Weights of a small transformer language model: learned positions.
Each number is 200 + 30 x the weight over its row's rms, rounded and kept within 0 to 999. Layers, rows and columns count from 0. The size before them is the row's rms in percent of the matrix's.

# layer 7 attention output (transposed), 96x96, rms 0.0661, rows 56-63, columns 0-95
096,170,216,174,200,214,210,169,150,247,199,205,228,215,186,200,191,292,235,210,193,195,193,181,168,102,193,229,133,165,179,207,207,148,232,156,177,218,197,203,181,240,161,194,137,147,206,226,222,210,231,215,211,212,199,246,200,194,190,210,192,244,242,250,232,189,207,185,193,178,201,224,217,169,276,240,168,234,185,199,208,223,161,197,208,199,213,174,215,148,195,211,169,225,198,204,203
090,174,176,185,212,228,198,228,179,209,233,171,236,242,218,193,219,184,160,160,130,251,250,198,173,209,177,252,164,196,244,212,228,249,175,184,201,151,183,200,217,172,208,181,246,235,195,199,215,188,162,178,220,199,174,197,176,215,155,163,219,214,186,200,239,214,193,165,209,179,191,216,164,212,171,183,195,115,256,259,228,246,206,217,181,177,230,158,209,249,244,209,175,238,157,207,176
106,171,205,222,185,174,184,181,191,208,233,155,235,225,198,152,238,203,211,192,179,183,219,228,159,172,152,210,225,224,248,205,268,207,240,181,200,232,182,222,255,213,197,159,164,206,174,210,168,212,213,230,173,160,206,241,183,177,166,266,244,188,219,218,184,218,192,218,197,183,165,275,221,213,234,189,228,183,159,185,144,217,210,188,163,215,192,160,159,210,247,254,159,159,144,190,210
086,184,192,166,202,159,233,193,211,185,211,221,225,227,192,212,203,176,188,211,141,208,219,241,257,253,161,208,199,192,204,181,218,218,205,231,263,180,175,218,191,198,197,181,178,167,236,199,196,141,212,199,178,252,202,161,152,172,212,181,222,180,114,203,225,266,170,276,174,204,245,167,206,194,203,170,218,224,185,213,201,190,217,214,170,193,150,245,191,181,186,170,243,169,236,154,257
104,188,178,249,181,261,168,187,182,213,191,231,187,181,185,178,126,209,202,155,249,213,172,208,189,172,214,192,153,198,279,170,195,243,237,161,225,171,200,256,168,217,162,188,204,155,246,206,194,165,161,180,169,190,134,254,241,193,183,230,202,195,166,194,204,244,165,240,218,180,157,171,200,183,226,217,186,209,189,246,208,185,244,226,206,228,213,230,237,214,209,214,179,195,188,246,172
094,208,169,215,192,173,182,209,169,210,223,195,202,178,180,176,163,181,181,237,208,232,213,209,270,233,168,262,157,213,259,211,188,184,225,160,181,203,234,184,183,198,195,188,214,156,208,223,276,179,183,142,203,168,179,204,253,212,137,217,189,236,227,187,272,189,194,189,211,148,168,195,163,178,164,167,208,255,214,215,214,207,175,200,168,246,164,217,197,179,235,198,223,268,216,206,240
104,206,183,179,159,207,248,173,228,171,179,209,222,198,132,236,199,186,225,203,221,148,176,196,173,161,239,239,174,160,201,212,190,245,204,194,218,192,210,192,234,192,238,198,216,177,255,225,161,172,278,223,202,225,163,206,160,164,195,230,205,239,193,187,206,203,201,142,193,257,219,184,148,203,185,219,220,261,172,170,221,223,216,166,238,187,230,230,206,223,216,137,153,217,177,140,205
101,223,220,173,166,196,163,165,186,245,183,177,183,225,264,201,290,187,193,175,219,189,212,191,181,160,185,199,191,193,193,193,182,230,159,194,235,139,218,220,198,199,161,202,211,200,209,226,145,216,204,196,224,188,173,227,266,205,182,246,227,238,162,220,173,249,203,221,247,203,213,252,159,228,198,189,195,151,206,166,168,218,199,235,168,254,147,124,193,228,200,204,179,202,239,179,181
# layer 7 attention value, 96x96, rms 0.0756, rows 57-63, columns 0-95
093,187,229,217,144,161,211,155,200,151,209,239,159,178,213,213,183,188,245,222,267,185,183,248,237,152,236,175,252,230,136,201,194,143,204,190,182,220,189,175,199,223,154,234,190,157,215,200,185,181,208,211,219,253,245,219,223,170,241,212,170,202,203,202,177,165,197,218,182,226,233,205,231,198,171,172,221,257,155,234,172,184,198,147,226,188,213,223,159,225,151,195,238,169,213,176,208
106,219,205,196,201,223,239,224,212,165,181,248,213,156,190,223,136,210,153,203,160,191,204,169,219,201,249,198,177,161,163,191,115,202,166,169,180,182,212,181,205,205,204,238,211,195,251,187,231,199,215,230,235,218,154,201,222,230,195,177,215,231,171,196,236,159,214,152,143,214,255,164,218,210,174,151,246,241,243,206,236,173,219,221,208,182,228,259,201,179,170,190,237,223,236,197,155
100,202,208,194,176,202,163,206,215,224,234,159,193,148,197,178,177,189,233,149,189,187,237,157,186,146,233,199,188,154,197,234,226,190,224,206,147,212,205,250,209,151,148,252,209,209,130,203,171,266,210,221,229,174,250,217,180,248,187,203,198,206,240,185,148,186,257,151,232,209,205,227,190,207,193,233,191,197,180,171,186,181,146,203,219,206,224,185,271,213,198,244,191,235,199,222,172
101,214,266,176,182,209,201,226,222,176,193,196,212,160,153,216,239,233,206,241,169,196,210,234,160,209,191,181,224,247,187,215,210,168,154,225,213,199,139,187,183,224,244,175,220,229,215,193,232,227,169,170,141,198,229,168,166,233,183,170,197,210,209,244,257,206,256,115,153,206,263,251,214,224,150,187,192,212,182,195,220,200,223,189,233,164,182,190,151,179,204,211,182,213,184,223,229
095,186,208,166,191,189,272,183,168,187,217,231,221,193,216,222,234,239,238,178,203,187,173,217,171,253,236,171,178,215,131,199,194,207,195,189,237,217,185,200,218,182,248,187,184,214,186,210,152,224,178,221,160,234,219,158,193,179,235,166,241,220,225,219,149,222,173,197,180,259,196,185,228,220,182,212,227,170,194,200,173,197,271,234,245,207,197,193,265,192,165,249,137,175,179,148,156
108,181,233,209,243,140,216,206,167,185,205,182,146,167,231,132,188,218,116,216,167,159,198,171,235,197,182,171,207,256,220,198,223,153,201,180,199,202,146,244,181,181,167,188,222,221,173,176,213,203,196,160,181,217,211,186,239,252,172,191,179,149,192,182,181,197,212,230,179,128,195,199,262,183,226,186,173,182,203,199,173,189,180,173,217,218,207,161,237,179,208,256,234,179,253,198,223
102,190,241,205,215,167,235,198,208,162,191,244,215,249,182,197,152,198,203,243,170,220,197,216,175,223,214,214,238,218,249,186,193,176,217,205,164,215,208,181,214,219,199,186,190,186,237,192,252,150,237,182,175,249,219,153,158,171,219,169,163,159,242,188,232,147,204,185,148,234,142,191,213,182,217,190,178,249,228,188,195,198,194,171,210,156,209,299,240,168,172,220,202,182,187,171,256
# layer 7 attention query, 96x96, rms 0.119, rows 64-92, columns 0-95
101,168,154,279,231,209,216,248,190,203,183,174,176,185,202,217,162,197,206,151,192,189,203,197,229,163,184,187,191,180,182,225,206,180,249,212,193,221,197,214,225,242,160,233,235,208,200,268,234,179,196,242,240,212,200,133,184,212,123,127,241,163,209,178,209,236,201,153,222,236,178,184,226,192,243,191,186,207,192,201,213,235,254,237,217,208,149,197,146,220,173,201,204,200,171,175,180
097,236,190,225,227,203,150,249,190,134,250,234,182,206,220,232,163,235,264,184,190,210,198,165,195,174,168,198,220,214,191,201,167,192,216,177,205,143,197,172,215,162,218,214,208,246,178,199,222,190,122,243,202,211,229,221,241,197,192,218,171,200,198,201,228,208,176,224,237,236,215,221,178,188,166,269,192,173,227,237,279,225,202,194,187,248,168,224,222,200,144,202,186,225,168,178,247
075,245,199,206,259,185,202,193,255,212,206,231,167,197,123,163,199,220,188,161,207,235,210,172,193,250,223,256,186,158,195,175,201,189,181,179,143,234,193,209,200,166,202,176,186,202,211,174,182,194,223,174,169,217,230,230,209,168,210,246,185,241,130,138,210,222,240,253,189,228,173,218,204,229,155,219,164,179,188,213,198,175,221,158,189,245,160,212,210,139,200,183,201,225,205,193,265
093,163,202,233,204,265,221,197,231,201,158,194,220,182,225,238,182,177,203,241,190,274,220,179,181,202,190,235,206,200,226,165,158,236,176,192,217,193,264,168,198,209,165,200,228,193,175,209,174,231,206,197,162,248,158,159,206,184,206,131,202,176,211,202,224,234,232,249,200,199,252,213,157,191,251,184,211,151,212,182,211,190,236,240,153,182,204,138,171,209,230,189,227,198,206,120,205
109,150,135,193,202,196,191,214,174,214,191,171,222,181,283,226,187,209,226,231,213,204,205,194,192,230,202,297,204,212,168,196,163,198,215,164,171,173,243,179,194,185,205,189,165,137,200,208,220,248,175,195,195,242,211,198,193,251,221,208,242,210,178,223,212,173,191,122,197,206,191,250,147,158,200,205,206,174,236,208,218,258,214,197,196,196,210,164,204,240,260,199,207,163,174,155,224
102,185,207,276,247,178,176,220,156,262,127,201,194,222,200,209,247,185,164,186,171,179,207,183,226,228,149,227,183,198,235,162,196,176,208,210,227,205,191,224,192,214,155,157,216,220,189,208,192,201,173,200,171,148,166,184,204,235,196,183,195,215,181,191,198,215,202,245,186,168,193,289,183,171,251,203,189,241,187,195,202,213,278,209,143,207,208,187,201,207,145,242,224,165,239,165,200
102,227,263,199,250,165,244,151,205,217,197,200,197,254,205,217,218,228,209,196,204,148,179,176,189,202,192,215,230,219,169,167,235,206,133,175,242,208,183,178,225,241,199,149,159,206,184,205,170,178,248,215,187,205,205,215,164,187,234,210,199,197,211,157,169,198,163,184,190,196,144,216,230,225,183,150,233,170,169,182,223,288,180,221,204,170,167,245,186,228,232,209,192,166,226,149,146
097,225,202,164,229,145,224,187,177,255,210,135,173,172,250,191,189,264,222,154,174,149,188,177,211,216,171,207,143,236,188,221,196,189,205,199,218,146,154,196,218,166,233,217,175,153,225,257,240,237,219,211,213,203,191,195,250,215,172,222,224,227,171,156,198,179,177,166,189,174,215,200,226,200,157,194,241,230,235,203,228,196,220,170,231,252,194,184,249,247,205,205,159,202,176,181,233
099,184,188,263,189,208,152,213,164,196,214,225,186,205,157,221,131,169,199,204,131,253,192,214,202,234,201,154,207,224,225,177,238,200,202,161,252,265,223,221,220,207,182,160,184,209,151,177,245,155,199,210,205,215,202,170,162,162,235,228,198,209,213,204,223,238,177,192,176,199,194,220,203,184,228,253,157,243,149,202,237,230,232,206,203,209,180,185,203,141,197,222,221,132,202,221,162
105,229,205,182,182,161,214,202,214,231,192,162,250,217,285,185,183,237,222,234,218,164,226,154,150,175,152,214,196,229,275,207,165,182,139,200,256,215,218,204,161,192,191,211,177,186,235,203,209,184,216,204,173,203,187,179,197,246,163,167,180,274,197,190,189,159,235,231,225,187,235,159,217,229,258,173,194,183,208,195,144,208,219,183,185,189,207,187,208,203,164,154,178,200,243,174,170
090,176,283,175,225,200,188,188,221,232,206,262,226,207,184,226,233,190,225,167,215,137,152,191,193,257,161,217,265,196,140,182,208,210,196,242,203,216,244,206,232,192,152,169,154,189,218,163,204,192,195,191,183,185,220,241,224,130,216,224,198,235,172,223,161,176,189,219,175,209,221,189,210,198,215,214,186,176,172,246,189,244,202,180,205,188,183,183,197,177,162,262,252,161,245,178,205
092,219,206,203,198,181,219,200,196,203,149,170,192,181,225,217,262,168,227,208,183,217,179,192,219,201,221,235,196,194,159,186,211,252,163,223,171,165,196,178,149,216,173,204,228,202,224,169,147,214,251,164,186,237,165,204,226,201,219,194,208,171,149,238,149,223,196,185,211,217,244,221,216,225,116,262,200,152,215,221,178,207,192,157,146,221,152,178,263,199,230,179,224,258,213,234,228
096,156,216,225,193,245,186,171,150,175,230,199,170,222,224,236,240,234,174,210,248,161,253,144,198,156,171,187,159,266,174,173,216,138,189,156,220,220,196,240,241,193,214,194,226,172,163,210,188,172,199,227,202,179,218,207,214,215,215,193,166,200,256,147,236,188,193,168,220,163,192,172,222,191,225,224,222,222,199,179,220,218,212,239,201,234,176,242,191,228,179,197,211,188,277,230,144
101,204,201,213,224,231,167,203,191,265,211,136,188,186,202,207,236,175,170,137,170,212,192,200,223,205,179,173,125,225,168,172,209,174,206,242,234,195,224,168,202,196,255,185,227,243,194,180,262,169,196,187,218,127,205,255,219,231,143,231,197,162,154,186,213,163,216,180,131,187,216,197,169,211,199,189,198,225,196,222,207,164,221,205,155,229,206,194,224,190,169,261,211,165,190,203,229
101,216,191,232,169,212,142,210,253,200,191,253,153,156,203,154,169,163,242,195,170,235,197,184,242,212,221,221,156,237,227,192,219,229,239,201,190,226,214,185,218,187,147,195,156,190,234,143,198,146,214,244,193,221,170,192,160,235,187,209,250,200,202,171,181,161,214,220,231,229,206,148,209,243,185,192,153,199,169,209,182,218,263,195,180,210,162,165,206,190,199,232,155,249,231,234,179
097,182,178,174,150,210,181,228,178,137,220,210,176,193,215,196,186,215,191,189,273,240,202,221,196,200,282,251,176,151,185,238,199,160,221,231,161,193,232,167,172,176,205,205,217,196,175,177,232,196,198,218,193,233,203,239,169,160,188,193,220,195,193,261,234,182,188,195,198,202,228,223,127,174,188,206,235,180,201,209,177,221,223,212,268,198,206,153,280,201,248,212,244,228,214,237,196
088,228,214,170,182,161,265,187,191,214,245,210,196,211,184,178,230,264,202,192,183,219,202,177,178,169,207,265,230,213,186,254,169,185,217,227,150,236,179,224,179,185,203,222,160,132,220,218,191,173,238,201,201,250,212,145,159,188,229,233,232,173,200,170,202,142,137,143,188,173,202,220,221,178,240,230,227,209,183,217,221,221,204,175,178,169,181,201,178,203,265,180,201,237,196,216,147
100,209,215,187,231,219,221,212,168,197,152,234,180,163,191,246,241,195,191,184,224,172,252,220,187,175,216,181,217,176,178,216,143,225,138,223,182,144,199,235,161,198,175,216,178,162,179,153,164,269,160,187,216,235,157,200,215,223,196,203,157,181,170,200,179,231,206,135,191,231,189,273,194,211,202,201,170,208,209,183,234,238,143,204,152,243,250,233,182,241,196,216,217,184,203,203,231
088,172,193,216,156,180,168,210,214,206,166,158,181,202,237,166,214,199,239,211,230,244,202,190,213,183,238,193,168,214,236,176,218,201,153,194,181,117,229,151,180,194,249,214,206,181,194,175,128,179,217,196,194,192,193,231,213,290,238,180,249,214,158,175,180,194,171,173,191,158,183,222,157,243,181,196,219,187,174,182,185,256,163,225,208,180,155,233,223,203,241,187,220,162,160,161,208
095,175,187,256,130,220,163,208,184,154,164,169,138,162,213,221,202,162,178,216,183,269,202,175,185,222,233,211,209,224,209,214,206,194,197,225,159,211,277,188,194,178,216,242,170,190,201,167,184,225,140,239,200,197,217,215,189,229,187,192,254,156,199,258,233,152,206,162,206,208,248,213,173,219,221,195,201,180,181,183,153,213,239,198,182,175,220,133,256,213,196,230,196,192,211,231,198
080,282,177,167,145,184,159,196,225,143,255,208,195,231,181,162,173,165,248,173,182,215,179,241,202,222,205,178,200,236,207,205,190,218,216,135,218,194,170,172,225,189,169,189,206,236,175,198,225,148,209,153,236,190,218,198,221,225,252,218,218,171,199,186,185,164,197,255,220,203,182,205,173,241,185,214,178,202,210,192,255,170,237,155,177,175,150,172,202,180,194,233,223,260,219,226,146
084,148,149,213,177,226,191,211,227,148,193,188,223,197,209,220,196,145,226,248,211,248,228,204,210,172,213,163,204,184,161,242,167,219,209,234,211,158,199,206,174,207,180,218,165,239,143,211,231,216,230,168,225,237,214,154,244,221,259,206,204,241,223,201,241,225,174,192,228,192,171,224,183,146,255,186,137,237,178,208,147,162,224,222,158,201,173,175,172,190,197,184,243,243,209,205,227
092,258,151,162,185,175,223,227,192,226,214,159,200,204,153,200,206,214,238,212,218,177,246,207,178,185,209,204,203,208,248,204,209,194,191,179,208,255,227,189,221,177,120,203,225,175,219,237,274,170,158,229,213,207,221,164,173,127,164,154,193,170,207,182,172,228,243,166,215,242,190,222,179,266,232,250,184,197,228,192,238,221,150,173,202,238,208,177,204,176,229,181,165,181,184,205,182
098,170,150,239,217,201,144,231,188,210,223,203,206,169,199,171,176,157,195,147,193,187,200,224,227,179,223,219,178,242,221,194,214,205,205,188,220,197,193,191,242,199,262,212,165,197,223,152,207,200,202,153,194,194,224,190,181,207,208,297,255,213,193,118,211,200,206,152,171,218,186,179,176,199,163,221,172,226,174,152,254,175,216,216,209,225,220,220,191,238,217,220,164,143,142,225,150
082,152,189,214,190,220,219,229,219,203,187,241,196,192,154,131,162,216,181,245,205,221,187,226,183,254,224,204,179,147,242,236,239,194,217,206,139,174,184,236,152,182,223,203,181,160,154,184,185,236,219,224,156,240,174,196,160,236,206,194,175,190,188,205,240,184,174,154,281,234,205,235,196,172,239,178,249,210,173,173,175,195,211,215,192,227,243,221,170,200,212,187,203,206,173,179,271
113,159,136,204,185,185,232,248,170,175,233,238,253,174,191,141,158,183,151,197,223,178,188,226,180,185,252,271,174,200,201,198,259,233,268,204,216,214,233,211,175,207,190,189,239,216,224,214,223,177,238,207,213,174,210,170,200,171,214,245,212,232,218,204,185,178,254,185,211,154,199,185,160,193,238,228,175,236,147,218,162,211,189,204,176,155,220,197,138,179,159,188,217,193,185,205,179
091,158,174,192,221,205,206,215,200,201,189,182,189,164,208,177,205,225,115,184,190,191,168,173,223,217,210,220,165,264,204,189,205,178,182,206,215,185,188,189,215,185,179,157,227,113,216,189,237,147,260,132,183,203,261,237,162,167,230,191,243,234,244,193,200,230,204,188,197,164,205,155,194,213,243,229,233,217,185,187,269,209,203,207,203,215,162,228,253,237,189,203,166,185,236,175,174
086,186,269,153,221,228,246,190,237,187,227,235,209,204,163,205,240,199,210,165,240,170,191,193,143,237,159,227,236,177,141,206,203,178,219,198,170,132,182,154,208,166,158,179,197,202,220,180,189,239,217,194,195,229,203,224,231,156,236,221,159,194,192,193,230,223,162,211,164,243,177,244,182,159,184,213,239,180,223,203,214,145,180,185,185,251,213,260,165,193,250,212,205,163,210,186,215
086,153,205,175,212,211,212,266,166,173,248,244,237,218,188,251,192,198,182,194,290,201,218,209,236,220,218,222,204,219,168,161,216,196,212,109,231,179,214,195,207,231,166,185,273,163,200,188,164,211,235,174,197,194,212,184,177,210,220,212,205,219,181,173,184,213,194,180,189,160,121,167,204,170,173,210,161,156,185,210,204,223,193,208,223,171,201,207,215,230,176,265,191,193,210,216,137
# layer 7 attention key, 96x96, rms 0.116, rows 64-92, columns 0-95
108,191,194,299,233,223,206,231,245,179,208,208,169,179,194,236,134,203,176,174,197,195,229,176,197,163,202,228,215,210,186,210,190,161,197,186,132,197,210,224,252,235,150,198,231,273,210,207,247,132,131,231,218,224,242,187,191,198,209,193,216,164,234,206,177,235,213,204,235,218,172,142,182,199,185,186,191,219,209,197,178,210,198,217,189,191,233,163,172,196,195,219,196,198,223,135,245
093,197,203,173,235,262,187,228,201,119,256,202,211,213,241,214,207,206,208,209,208,197,211,147,271,179,174,193,230,207,176,192,231,226,215,183,174,135,220,180,214,199,220,194,190,217,196,228,215,172,183,183,228,194,217,211,262,159,232,161,197,228,193,219,198,178,200,212,250,224,159,187,202,182,172,226,167,165,167,234,253,239,115,213,169,241,134,218,229,182,161,204,179,198,178,218,186
079,194,225,211,185,230,185,178,212,233,169,187,201,237,152,170,214,210,220,213,174,250,165,196,176,225,185,221,188,205,233,195,251,241,171,149,171,141,227,161,191,164,192,191,186,206,220,199,245,192,256,133,142,204,206,165,240,186,259,196,216,233,187,192,184,187,234,178,230,189,201,198,135,243,187,183,184,148,248,236,233,208,218,197,206,191,141,238,219,155,166,162,172,242,194,219,193
097,226,242,222,245,199,250,250,200,235,171,195,186,208,239,188,211,193,227,217,165,279,233,199,200,205,185,229,219,197,233,188,151,206,205,177,216,227,191,226,194,212,137,177,142,194,192,234,222,185,221,221,174,214,194,118,197,199,143,193,150,131,161,225,235,258,188,223,184,178,181,235,209,164,192,207,166,210,206,216,167,196,219,202,206,237,172,145,218,162,190,234,212,197,216,164,246
106,174,226,206,286,211,186,260,172,207,193,158,216,166,270,171,180,204,201,195,217,202,220,204,204,209,211,220,196,229,215,239,233,226,230,159,172,178,177,171,173,208,152,218,164,191,161,238,205,274,170,197,205,265,186,227,178,223,166,200,202,185,229,185,251,156,175,182,194,241,169,210,208,152,178,214,167,200,190,224,207,181,221,210,242,229,231,183,270,203,218,249,201,149,179,166,214
096,188,221,203,239,170,186,217,177,256,180,228,231,226,211,235,188,196,191,172,174,239,235,152,197,240,128,203,218,142,190,224,185,151,165,201,220,179,170,290,194,204,134,166,193,262,224,164,209,211,158,189,185,152,182,212,201,238,209,175,206,191,182,191,193,207,218,223,175,189,169,261,210,214,239,158,151,208,195,239,190,231,214,213,185,225,235,193,180,204,199,229,245,148,210,171,215
098,208,291,169,215,157,230,176,188,259,180,216,229,194,182,221,186,213,252,168,181,176,159,230,161,176,196,220,179,180,175,204,199,207,206,221,201,202,151,199,254,214,194,218,131,174,221,204,170,174,236,241,168,224,245,176,139,196,198,256,211,230,200,188,182,183,183,131,193,225,224,217,198,214,252,170,226,180,159,150,204,258,203,213,218,174,215,181,215,233,202,195,237,166,217,164,188
098,165,215,196,189,195,169,183,202,217,204,171,193,184,255,211,207,210,224,185,202,141,200,155,153,202,176,233,180,184,220,244,239,169,198,188,176,192,237,154,199,169,222,225,230,170,241,197,185,263,157,206,210,192,196,259,256,164,190,226,213,185,193,183,225,145,202,194,212,204,266,168,145,183,180,188,212,162,275,175,218,210,204,199,201,198,263,199,242,248,197,151,166,188,166,159,242
104,203,171,215,198,181,182,249,183,183,170,260,213,191,177,212,146,191,207,175,188,263,219,252,179,207,179,179,219,194,199,174,210,191,204,178,211,228,198,227,210,243,203,150,181,250,165,240,223,150,181,190,189,213,198,153,182,187,234,202,202,195,173,150,162,156,211,246,210,177,208,145,229,215,229,205,158,224,131,216,240,208,241,216,206,249,197,231,177,175,177,238,240,158,263,224,148
102,192,244,154,185,166,237,222,221,250,182,170,256,216,248,211,209,203,188,240,228,141,194,156,183,163,180,190,217,190,221,186,201,140,198,200,222,221,231,266,220,229,217,268,197,149,249,206,156,204,206,225,129,184,153,207,181,243,168,189,179,230,172,204,223,170,245,213,209,219,209,211,230,171,236,205,234,193,186,157,144,210,225,187,193,220,222,170,196,210,187,184,221,243,224,174,221
084,192,269,186,222,170,196,193,125,237,206,237,218,236,176,180,238,223,199,192,194,199,171,223,248,179,178,216,217,245,155,169,219,172,169,220,213,190,197,191,165,250,165,193,195,171,206,246,218,221,216,143,177,205,206,231,227,176,222,219,201,260,180,204,192,199,218,187,157,168,173,202,200,239,188,189,205,191,147,222,208,271,191,227,227,147,119,234,181,198,196,231,240,171,231,245,170
099,198,189,245,168,162,175,206,189,281,199,168,212,202,194,196,174,222,219,241,186,221,148,178,148,229,214,211,191,196,176,221,183,226,213,199,232,218,188,178,165,212,161,211,185,190,168,135,195,225,238,228,247,220,184,204,251,163,187,233,199,179,178,214,220,206,161,136,233,216,204,281,175,199,151,183,169,213,255,182,209,216,222,182,210,177,186,169,257,164,184,146,201,258,217,217,232
092,185,201,163,189,181,201,193,181,138,198,288,241,203,209,244,232,197,193,179,191,201,180,187,173,195,225,200,204,148,185,219,128,215,234,214,144,242,155,240,239,201,183,221,202,217,248,198,185,194,142,228,166,208,204,208,148,215,200,197,169,183,226,202,239,206,183,193,195,234,205,182,262,158,219,166,173,187,174,265,201,233,167,190,212,238,257,200,193,209,216,239,158,178,255,210,185
096,191,220,223,152,191,145,172,167,221,263,180,195,212,223,222,221,197,152,140,152,216,223,201,151,235,175,184,159,216,158,208,221,129,172,197,214,215,245,216,248,180,220,176,252,240,170,220,209,210,178,171,188,140,212,209,253,189,222,191,202,180,222,183,218,176,182,230,173,179,146,243,138,208,209,212,222,166,207,262,233,198,226,186,187,195,223,229,222,207,184,197,239,169,170,224,216
105,204,174,249,151,210,216,215,223,216,201,226,177,212,170,153,169,194,192,184,148,224,172,169,191,221,193,201,215,232,228,151,228,189,227,177,207,223,210,215,217,224,141,194,138,176,192,176,242,171,214,176,182,186,195,179,153,203,160,193,204,198,190,217,255,150,185,236,235,196,218,158,192,220,159,188,204,203,171,166,208,204,313,186,180,188,152,243,191,226,183,176,215,287,219,211,188
098,189,170,195,223,201,154,238,217,122,230,158,190,192,170,202,196,179,170,214,245,262,213,227,206,205,253,205,193,211,164,202,228,220,238,170,194,148,211,116,154,222,193,214,236,171,181,175,173,210,232,213,194,206,220,271,166,198,212,114,181,175,187,202,231,182,175,217,191,195,203,149,167,197,176,200,198,203,158,264,212,194,187,192,234,173,203,218,260,158,198,225,219,192,199,211,199
090,177,238,176,216,155,198,186,237,235,175,230,215,188,172,145,216,215,188,246,202,195,179,184,135,188,230,207,193,139,216,188,175,201,223,186,125,193,192,162,194,204,162,264,159,164,203,175,184,174,182,199,220,251,222,229,159,221,202,257,216,216,218,195,166,161,199,202,211,195,231,177,234,211,211,217,198,229,222,170,198,144,226,198,226,179,262,171,264,243,185,196,164,264,186,224,176
107,214,193,242,251,206,220,175,116,191,208,168,174,166,189,241,247,236,183,191,184,170,202,208,183,233,236,193,270,197,173,238,192,236,183,212,198,159,188,216,178,173,191,207,114,192,164,210,193,273,168,164,248,199,160,198,226,190,234,181,195,189,181,188,183,210,217,169,198,252,204,256,195,194,211,198,208,219,233,169,239,219,125,191,186,234,224,209,219,206,189,207,142,170,182,183,215
094,192,224,229,175,212,184,203,230,195,193,210,186,208,216,212,162,175,233,204,203,244,181,155,161,191,228,202,188,213,221,179,239,243,203,187,183,202,211,205,222,226,201,193,155,211,120,213,174,251,230,224,212,195,212,176,181,213,136,192,190,195,222,185,222,174,157,112,190,250,235,284,190,175,241,222,232,175,150,197,218,242,268,166,244,183,214,173,242,193,245,185,194,176,166,195,214
106,188,202,262,225,197,225,198,190,182,210,154,143,236,188,200,217,168,160,196,183,262,196,193,164,228,193,193,219,236,208,161,201,198,236,173,212,225,218,214,152,265,213,216,160,216,146,183,214,249,141,201,225,163,221,192,156,220,176,139,135,190,252,200,252,182,172,224,186,244,232,203,193,194,205,180,171,217,154,221,190,182,255,201,214,201,176,226,217,163,194,255,230,212,207,236,195
090,223,171,192,143,185,196,195,239,163,245,204,214,229,218,144,156,213,215,182,206,213,190,178,238,184,177,188,152,246,206,180,264,250,211,149,205,222,179,169,214,207,181,191,206,174,143,195,205,142,240,176,172,163,224,206,208,152,183,225,212,180,198,238,181,170,217,244,221,187,205,201,177,206,250,221,186,184,188,168,214,197,223,207,157,198,207,207,202,189,164,158,207,258,161,288,135
085,198,158,230,165,209,221,264,225,185,179,272,241,127,198,221,193,175,194,197,223,216,215,172,178,196,200,170,221,194,180,145,182,237,184,203,163,208,201,184,193,198,185,193,142,197,214,195,195,207,184,238,213,218,169,204,195,214,207,255,201,165,159,208,207,258,176,247,162,201,174,197,228,181,203,233,121,231,181,214,140,141,256,207,164,207,184,197,193,128,195,200,156,173,194,222,221
090,183,175,198,229,217,218,223,188,202,200,174,165,177,208,207,184,208,133,223,185,212,252,212,255,154,221,220,186,225,181,209,258,194,221,158,219,237,208,200,217,235,193,240,222,161,171,243,207,164,183,165,158,190,204,157,196,170,211,109,232,223,234,170,174,163,266,149,232,188,190,202,193,210,227,164,211,188,221,191,247,219,107,198,213,214,185,176,210,229,176,200,218,224,171,230,173
091,167,168,255,154,186,199,244,221,166,209,203,199,140,181,135,141,197,213,181,190,165,191,231,208,273,236,177,170,208,270,205,192,184,203,220,195,217,190,205,210,191,212,151,172,273,202,219,202,209,152,177,200,213,207,206,203,178,175,253,213,197,191,162,209,180,196,211,193,225,209,177,183,193,201,191,246,180,169,207,221,173,268,164,203,221,246,251,215,247,196,239,164,184,141,195,163
086,205,210,238,236,236,161,229,233,198,186,217,201,186,195,163,220,164,225,209,186,218,150,167,190,246,254,190,231,193,268,213,234,207,194,210,156,160,229,187,171,151,209,206,158,200,217,186,215,203,222,220,240,234,173,166,162,259,248,159,196,197,221,167,186,219,206,206,129,195,219,191,289,206,200,187,182,234,196,173,233,155,275,191,191,201,195,223,190,211,196,206,201,188,218,145,241
113,165,179,180,179,215,232,228,172,213,154,215,267,123,159,128,142,223,152,184,260,219,158,192,202,206,242,181,222,170,226,208,220,185,207,221,215,260,193,197,228,179,158,161,266,227,219,238,211,187,223,193,203,185,206,189,191,235,214,176,192,222,219,188,181,195,215,220,160,172,160,160,175,221,209,226,216,242,149,214,172,154,236,218,174,187,228,187,170,167,223,197,210,230,172,208,189
091,147,179,204,148,182,200,228,190,201,178,257,224,197,176,160,181,225,223,184,207,212,163,213,189,263,175,271,175,187,226,220,176,174,220,214,197,222,223,198,237,234,152,204,265,175,234,150,204,151,234,205,180,212,226,180,209,200,166,214,196,223,215,190,153,184,187,189,184,175,222,178,213,137,261,197,216,171,250,219,250,222,234,166,255,236,256,228,221,204,215,224,234,175,219,179,211
088,193,259,162,223,201,185,215,155,128,237,199,184,162,200,216,305,206,214,208,182,196,188,224,273,191,189,212,156,197,184,180,190,213,155,227,202,178,183,139,159,142,176,173,165,199,219,239,256,206,240,186,224,208,175,201,216,209,189,223,216,217,198,186,202,208,197,177,162,170,174,224,202,225,160,185,180,167,225,211,219,231,148,220,218,173,168,232,227,204,168,191,149,154,173,210,222
088,184,162,155,195,193,202,222,140,170,195,231,228,154,188,203,150,200,242,196,218,168,212,221,207,193,192,220,210,198,179,285,137,227,234,216,190,168,135,244,190,218,168,166,243,219,185,246,204,192,274,209,194,215,205,200,126,188,205,236,194,215,220,191,218,215,162,201,169,201,176,197,161,195,248,188,193,193,137,242,202,229,204,186,171,166,229,188,225,203,209,252,176,203,239,236,223